From a checkpoint of a small transformer trained on Wikipedia: 7612 steps.
Each number is 128 + 24 x the weight over its row's rms, rounded and kept within 0 to 255. Layers, rows and columns count from 0. The size above them is the row's rms in percent of the matrix's.

# layer 7 attention output, 64x64, rms 0.0878, rows 0-63, columns 0-63
size [ 97  99 111  94 117 113  85 116  85 106  90 102  95 113 101  88  78 112  87  96 105 101 114  93  94  94 119 115  96 104  94 102  90 111 106 102  94 103  93  93  94  96  99 108 102 108  89 106  98 105  97  87  99  90 101  95 103  95 105 100 103  84 101  98]
[[120 126  90 141  88  85 161 141 102 143 108 161 105 156 141 153  96 131 121 138 143 122  91 127 185 146 120 112 148 160 133 122 175 147 144 166 102 131 100 158 106 165 145 119  98 128 144 105 126 101 139 126 137 151 166  99 129 139 133 108 114  93 159 152]
 [129 145  95 127 145  69 137 145 115 140 168 156 125 163 130 128 113 120 107 152 156 144 167 104 168 141 132 118 112  93 108 121 136  80 119 133  99 101 133 147  92 144  91 128 152 117  82 115 109 154 108 156 167 130 153 103 133 134 143 136 152 148  79 135]
 [102 127 128  74  87 145 105 156 149 160 125 105 103 122 135  97 106 137 144 106 145 183 106 125 123 148  69 116 152 117 123 124 123 152 149 135  91 154 121 125 102 155 158 159 110 113 119  71 138 138 146  87 106 163 138 135 128 130 101 135 149 124 136 106]
 [172 122  97  92 113 131 137 136  90 131  90  86 145 130  94 137 130 128 125 131 120 146 111 168 158 131  80 129 163 149 113 101 103  92 134 123 135 145 116 142  98 138 154 113 170 135 164 165 145 118  92 127 165  99 133 179 148 126 104 117 114 105 111 146]
 [161 166 150 143 133 135 159 135 121 182 151 143 185  99 101  97 161 128 150  93 113 125 130 171 145  87 124 161 115 110 129 118 107 123 165 132 107 139 109 146 111 125 123  76 150 139 119 109 141 123 139 140 167 159 122 127 115 129 163 168 108 146 107 116]
 [139 132 177 102 136 141 155 117 147  95 142 154 160 139 171 121 154 138 151 129 114 111 120 144 106 113 128 108 134 132 175 118 127  94 189 100 112  93 126 122 112 145  93 156 100 137 148 140  93 130  94 111  89 133 109 118 127  89 155 119 155 147 164  96]
 [127  86  79 147 139  94 134 143 109 154 145 189 142 151 127 133 131 130 127 133 166 124 157 125 183 153 151 153 130 156  96 135 145 119 168 144 102 144 150  91 128 169 102 143 144 125 124 109 148  71 116 119 147  97 114 124 133 141 146 161 104 130 143 144]
 [148 139 176 130  89  85 115 143 104 115 136 147  94 113 128 141 135 135 107 148 125  82 113 189 152 126  89 123  92 163 134 118 122 139 144 133 113 127 132 102 142 129 119 130  96  95 106  77 118 142  91  96 119 103 147 107 154  85  92 122 152 112 125 139]
 [136 107 130 178 129  93 122 155 102 152 117 118 136  97  82  69 120 129 128  91  89 125 134 118 150 179 147 118 114 154 101 130 151 109 109 142 127 129  94 111 123 124 149 113 115  90  92 113 127 122  83 111 160 118 145 115 127 141 143 123  93 124 175  96]
 [120 108 145 107 167 109 100 143 114 123 141  77  97 102 126 151 128 121 113 133 171 173 139 132  88 163 125 151 121 160 131 111 121  95 133 120 121 107 145 122 189 103 146  91 134 119  98  80  94 129  99 100 120 120 117 171 115 135 142 130 120 158 158 119]
 [ 98 103 140 114 176 108 124 148 160 120  98 143 130 154 130 101 120 172 112 153 154 113  78 145 151 143 112 117 104 114 141  91 117 138  73 150 129 102 132 176 128 127 117 101 151 119 118 123  70 168 117 111 116 114 105 119 134 125 182 126 119 122 105 135]
 [128 122 111 117 126  90 163 122 149 109 135 154 120 137 118 140 133 118 100 152 148  77  93 118 199 116 129 108 116 114 106 134 118 136 119 147 132 134  78 130 130 112 147 135  91  95 149 105 117 108 131  89 159 201 110 128 161 158 141 135 118 111 107 156]
 [103 128 123 132 135 135 137 124 148 154 127 118 117 109 129 147 130  86 122 112 152 145 159 147 127  82  94  88 141 118 143 162 146  74 107 133 138 146 114  88 118 128 112 162 154 143 137 153  86 101 125 117 133 209 140 137 106 173 154 127 158 128 153 128]
 [138 109  97 125 152 178 132 148  93 130 115 149 131 128 116 108 132 126 148 115 134  84 113 126 127 175 127 100 154 141 143 140 114 158 103 108 126 105 115  85 137 160 136  95 131 103 120 121 112 142  79 135 109  82 111  87 147 130 151  84 102 144 143  66]
 [ 95 143 106 142 156 123 110 120  86 161 148 124  97  66 142 143 122 155 100 165 116 156 132 131 112 128 149 163 152 152 168 122 130 166 121 138 125 111 112 158 105 133 111 143  75 110 105 165 152 143 130 147 125 107 141 137 100 125 157 117 159 151 128 175]
 [109  86 147 159 155 156 119 139 165 122 161 106 132 126 116 118 127 132 106 101 112 117 128  98 119 149 144 130 158 148 117 175 120 159 110 105 134 134 102 121 115 136 135  92  74 128  89 131 144  82 152 123 119  60 130 122  97 163 164 141 123 151 112 102]
 [124 144 141 117 176 136  81 147 136 161 138 183 116 105 141 131 151 140 129 111 113 137 152 117 117 148 147 146 135 156 128  92 106  92 144 160 166 106 104  90 128 127 183 129  96 128 116 135 139 117 100 130 121  96 120 110  66 165 136 113  96 107 114 140]
 [104 114  94 123 133 116 160 134 134  78 110 155 129 143 132 158 135 147 169  94 136 123 123 127 150 136 143 162 155 126 127 122 163 154 128 164 105 116 155 142 128 138 151 139 171 196 141 147 168 150 149 118 174 153 116 120 138 137 174 154 104 160 130 130]
 [163 145  83 150 135 122 112 114 146  97 100 144 117 174 142 155 157 111 124 166 136 119  99 119 129 166 161 144 119  94 110 108 162 160 112 117 164 155 163 133 142 119 139 142 153 115 153 112 101 172 120 167 108 160 109 137 153 148 163 104 158 114 146 122]
 [135 133 110 105 145 139 110 138 117 123  43 103 133 126  69  77 114 104 115 126 103 100 108 159  99 117 116 145 128 123 120 122 102 173 112 146 147 105 106 141  98 134 122 128 141 139 113 171 132 131 164  96 115 100  98 146 158 134 148 134 128 123 100  99]
 [ 99 136 120 138 171 121 102 150 129 158 115 110 119 103  94 140 133 116 140 117 164 109 126 117 115 119 131 119 104 108 125 125 110 150  84 123 103  84 102 105 141  77 128 156  98 157 102 134  50 120 151 158 126 156 152 156 130 155 105 163 109 125 104 125]
 [104 143  91 105 159 136 116 116 109 130 139 138 122 138 130 162 189  87 130 103 148 187 180 116  95 125 125 156  98 138 155 136 135 132 163 128 153  94 130 124 119 136 112  97 155 129 149 111 136 124 145 128 143 145 119 107 119 127 100  94 128 200 128 137]
 [167 105 117 127  99 125  95 168  89  79  94 130 105 112 130 122 145  80 134 144 138 129 123 137 155 158 112 145 126  86 110 107 178 147 141 136 153 147 163 100 159 166 124 116  95 102  81 146 122 134 148 169 118 136 129 142 155 122 135 125 109 133 102 125]
 [105 100 117 129  91  95 120 154 101 166 159  95 133 100 107 128 115 143 133  92 132 139 164 143 116  92 153 121 145 160 139 146 131 121 102 148 116 147 138 181 156 156 160 126 132 156 133 110 131  89  60  94 139 136 101 116 103 118 125 100  96 143 137 138]
 [171 108 133 118 116 139 129 132 163 109  99 130  90 137 149 128 162 124 110 148 140  90  86 130 161  97 143 118 145 151 139 186 130 134 109 151 154 138  90  93 129 115 136 160  99 102 141 154 156 124 124 136 109 192 123 145 115 129 106 140 158  87 156 129]
 [113 125 159 173 155  97  80 155 109 112 133 164 135 134 143 123 120 169 108 131 104 122 131 154 159 126 152  88  90 132 166 118 140 145 134 134 128 119 110 149 128 117 111 137 140 139  83 143 117 138 163 120  93  86 112  85 138 125 114 144 182 169  98 126]
 [100 117 111 144 112 127 157 186 109 184 156  97 167 140 100 113 156 100 121 138 109 159 139 138 120 129 114 175 143 136  86 158 117 137 166 103 140 138 158 148 103 109 155 128 172 108 106 149 124 123 147 135 164 133 111 151 124 150 136 114  92 154 148 128]
 [138 118  78 132 112 133 101 139 121 169 127 119 110  92 126 169 127 120 135 127 134 134 112 126 140  92 121 134 120 118  81 152 142 140  78  86 181 123 128 103 113 141 134 124  95 134 109 126 153 119  90  90 126 119 164 142  95 153 127  90 131  93 134 187]
 [149  56 124 130 114 164 107 138 126 107 138 137 101 135 123 118  97 122 113 119 120  67 136 138 125 113  99 118 134 177 141 117 102 161 122  77 127 117  87 120 170 119 132 118  75 109 167 118 114 127 130 111 157 149 147 149 129 113 153 135  86 136 112 122]
 [126 131 181 105 143 122 106 119  73 142 164 120 131 109 134  89  96 124 126 127 108 160 108 158 142 102 133  94 105 171 142 108 113 127 135 126 125 181 141 136 129 131 101 119  84 118 108 103 135 120 103  99 107 153 155 115 172 143 161 163 137 168 106 122]
 [ 96 121 146 123 132 137 128 123 149 148 171 127 152 119 118  82  68 134 131  86 128 140 152 103 129 108 129 128 126 125 154 125 115  91 178 138 102 139 126 145  65  64 132 151 162 145 147 136 140 137 129 147 136 120 100  77 121 144 127 124  96 116 140 109]
 [146 149 105  94 132 118 151 107 126  84  92 143 105 151 122 110 117 122 130 128 127 124 106  98 168 120 106 162 116 110  93 127 127 124 104 118 144 135 121 153 118 125 166 121 120 122 140 122 142 187 137  67 152 120 169 160 174 171 169 119  87 139 125 134]
 [109 138 128 135 133 145 121  89 128 131 161  86 132 126 164  99 156 125 147 110  99 170 121 102 102 114  92 122 108 122 125 144  98 112 115 125 136 143  87 146 106 111 166 176 103 151 121  81 151 113 125 125 128  92 123 123 122  65 113 177 123 148  98 116]
 [156 192  87  87  94 129 156  89 128 104 122 118 148 151 181 127 165 158 151 128 129 114 108 146 169 138  99 106 139 116 134 123 156 117 102 141  89 153 121 120 125 140 134 151 139 149 151 112 120 153  78 134 154 137 123 117 124 101 162 147 122 153 150 134]
 [100  98 131 152 138  86  88 144 173 145 129 125 115 110 111 143 107 100 144  84 136 151 167 145 114 137 126 171 142 131 162 137 136 145 143 124 129 108 129 141 123 155 123 147 113 111 100 158 127 138 184  99  96 172 114 110 156 158 111 184 129 147 131 147]
 [166 171  84 118 138 140 123 120 146 105 144 188 137 121 119  68 141 114 147 132  96 118 122  85 139  88 132 116 148 134 145 143 127 138 139 116 141 131  94 130 118 119 102 180 159 119 162 163 148  92 104 133 120 128  99 151  96 136 145 103 102 129  96 120]
 [138 132 130 137 129  95 123 139 121 144 144 172 135 115 167 155 138 109 112 130 116 102 151 138 127 106 130 132 122 144 147  84 144  47 158 164 162 139 167 111 126 169 112 104 105 120 115 110 139 139 113 150 181 145 126  84 143  95 132 139 169 139 118 135]
 [187 109 113  93 142 110 125 146 124 123 109 118  75 151 145 142 152  88 134 133 133 103 118 107 135 105 104 129 148 117 107 113  86 107 139 101 159 111 107 122 118 134 132 156 145 103 137 121 120 116 108 204 121 184 129 157 110 158 121 126 142  94 153 117]
 [103 126 110 144 122 115 131 122 112 140 148 147 158 146 107 132 133 134 114 161 165 123 147 111 126 112 170 103 144 160 113 138 146  67  61  97 131 125 169 126 107 133 113 121 163 152 125 112 123 163 180 111  95 122  97 105 114 132 137 136 128  76 154 116]
 [119 155 131 122 134 112 106 100 110  98 136 138 120 163 129 138 108 140 126 106 166 110 109 160 142 146 140 139 130 131 127 147 138 141 175 156  92 158 101 136  99 109 129 178  91 174 119 122  90 130 185 137 120 148 114  74 144 163 152 147 111  91 114 127]
 [194 142 130 102 144 111 121 165 156 111 114 156 115 109 138 123 172 149  98 132 125 114 110 163 155 137 106 156 123 131 154 110 109 106 166 152 138 137 121 146 111  98 105 115 134 128 124  93 122 138 171 114  60 158 155 106 111 120 130 121 112 104 160  98]
 [114 150 122 118 112 130 153 132 139 130 146 122 118 129  83  88 144 105 114 142 144 122  81 149  90  87 123 108 146 153 149 125  93 160 140 131 130 156 156 158  96 167 137 138 167 130 114 123 104 101 179 113 124 114 129 166 144 142 157 170 160 108  97  91]
 [ 86 112 119  91 135 125 127 130 108 160 128  72 113 115  96 157 108 138 102 109 142 165 116 132 153 133 126  85 116 121 165 151 124  96 131 148 129 152 110 161 103  65 103 113 112 127 126 141 130  78 129 133 155  99 123 107 143 148 140 101 160 146 136 171]
 [147 162 113 130 135 158 137 137 151 103  92 113 144 128 139  80 123 129 134 127  81 166 163 141  80 143 125 176 119  95 137 125 134 146 146 108 133 135 144 111  53 115 133 154 160 160 132 155 121 118 160 110 137 126 127 129 131 109 105 174 114 107  99 149]
 [118 115 175 129  71 104  98 101 137 141 148 114 150 124 105 116 118 139 128 153 114 190 170 141 116  59 116 120  98 159 150 152 152 122 131 137 103 165  92 136 113 139 127 136 125 140 103 112 169 134 111 102 119 126 153 131 122 121 117 147 110 113 171 114]
 [ 98 130 141 130 137 149 122 135 152 142 173 131 151 117 131  90 117 138 147 150  82  77 129 123 115 142 122  97 137 121 102 111  71 134  91 144 113 123 105 155 164 120  80 137 139  96 155 118 104 123  98 145 155 131  80 106 125 104  84 105  95 126 117 145]
 [102 174  76 130  89  96 130 117 160 166  92 132 125 137  90 104 131 133 100  76 115 141 135 101 109 126 134  78 104 132 111 131 129 129 142 147 151 159 128 143  96 123 118 126 127 138  67 109 128 130  95 138 113 109 140 167 105 150 126 129 135 133  91 155]
 [133 164 114 150 144 102 129 106 118  74 113 108 108 179 133 107 112 118 107 169 149 170 123 117 103 145 137 158 113 107 140 147 139 159 156 123 175 105 123 148 114 151 112 164 151 153 125 116 145  97 149 127 137 118  99 154 119 135 158 145  71  97 105 150]
 [ 78 107 113 139 121 121 116 137  95 150 134 112 166 101 135 112 104 131  96 132  83 100 133 144 105 147 122 153 151 156  83 116 119 116 154 110 113 138 119 116 146 135 176  85  97 141 119 153 103  86 100 126  90 184 125 120  83 125 135 115 135 111 143 143]
 [147 148 149 104 108 113 143 139 146 114 133 121 107  90 189 166 123 126 106 155 162 132 146 128 133 106 110 104 136 132 136 122 138 139 121 121 141 145 123  92 162 139 174 136 114 159 128 101 107  87  59 148 137 164 107 102 127 121 109 119 113  85 174 126]
 [102  96 118 161 116  98 148 110 139 100  97 180 137 120 118  89 148 152 112 136 156 112 114 100 151 200 132 123 121 166 112 117 143 163 153 136 118 122 108 104 148 174 131 139 109 100 123 115 126 110 132 123  99 124 101 154 125 141 105  91  83 102 146 112]
 [106 132 136  97 100 147 136 115 117 192 130  79 147 114 181 116  97  90 114 102 116 169 123 103 113 131 114 175 107 109 105 129 107 136 114 157 123 150 134 136 126  76 125 100 132 158 111 128 101 130 119 123 171 145 143 143 148 137 145 102 115 161 164 119]
 [150 104 136 128 182 122 134 105 110 149 153 121 138 126 123 108 115  98 126 155 168 183 147 112 112  81  80 118 139 139 122 160 118 103 139 154 123 161 118 134 133 148 147 101 115  84 124 104  93 129 124 126 132  87 111  96  99 139 136 133 132 180  84 134]
 [113 149 129  83 127 167 125 137 108  62 152 101  97  92 110 151 125 147 104 129 151 148 117 133 135 118 130 140 103 121 132 126 171 109 134 114  86 141 102 117 122 108 131 128 101 168 163 153 127 118 155 144 131 118 100 128 179 126 100 162 153 187 118 122]
 [114 126  80 165 158 124 109 111 119  65 124 182 130 155 119  94 152 112 131 153 115 111 152 143 149 123 125 106 102 151 139 126 160 126 132 135 122 139 106 117 132 121 113 136  84 106 123 148 121 151 166 106 134 129  87 153 114 118 143 101  95 107  77 172]
 [159 126 119 201 168 135 103 138 130 156 130 144 125 151 159 121 163 109 125 142 109 159 130 162 115 113 121 137  80 124 152 106 155 133 156 102 157 115  84 130 129 133  85 146 120 140 114 130 150 141 152 130 138 112 105 131 128 112  77 102 109 171  92 104]
 [137 146 104 115 141 130 114 115  86 121  92  89 107 137 191 137  96  97 128 158  84 141 145 136  86 130 105 147 154 113 113  89 133 167 131 102 124 115 134 166 153 161 130 153 142 141 161 156 138 141 153 143  83 144 139 107 130 128 106 165 144 105 121 137]
 [ 92 120 134 116 138 100 162 128 167 107 103  87 112 123  93 131 153 142 127 126 114 167 152 105 111 110 128 145  99  93 143 132 104 138 125 102 168 152 150 167  83 111 138 135 114 134 128 159  99 157 158 111 108 168 157 158 109 154  93 145 107 169 135 131]
 [127  99 103 143 116 109  89 142 136 166 159 151 132 110 127 155 136 128 128 148  95 156 113 120 133 141 201 162 164 137 139 108 155 183 108 145 148 105 130 131 101 124 117 140 124 153 129 144 175 138 156 119 124 177 155  86 124 135 149  95 147 130 105 124]
 [121 132 128 119 133 126 131 109 119 182 124 158 130 111 177 103 172 161 142  87 117 121 142 119 118 138 174 161 155 121 130 116 126  78 164 157  98 146 131  87 128 113 124 113 160 119 143 117 173  87 105 157 125 137 154 107 149 163 135 116 154 133 153 109]
 [111 123  90 114 117 161 130 134 104  90  98 139 148 154 154 152 136  82 116 153 111 142 134 122 103 144 120 130 143 123 110 103 161 163 120  69 110 110 163 107 119 148 112 118 101 133 183 158  84 128 120 112 124 147 125 114  98 130  80 117 108 123  91 158]
 [104 132 122 133  92  92 147 104 162 139 110 118  81 137 181 141 112 133 140 110 141  96 108 130 136 112 160 107 151 133 146 122 102  78 119 136 136 152 135 156 178 118 112 138 172 160 125 159 124 128 159  91 153 121  86 124 113 159 131 148 103 119 163 104]
 [124 109 143 140  81 131 125 160 153  87 101 143 127 128 105 143  81 147 124  93 133 109 138 159 127 133 148 133 169 134 118 122 110 101 127 101 110 126 157 117 169 114 130 151 167 179 145 186 132 127 155 133 115 148 169 125 111 113 136 156  96 160 162 107]
 [ 90 155 115  92 182 130 144 112 148 135 167 131 118 154 118 160 117 147 133 139  92 151 126 106 101  87 137 115 131 118 149 130  94 162 155 104 136 113 141 157  91 120  89 112 118 121 108 165 144 108 104 133 123 118 153  86 118 114 125  92 162  89  89 117]]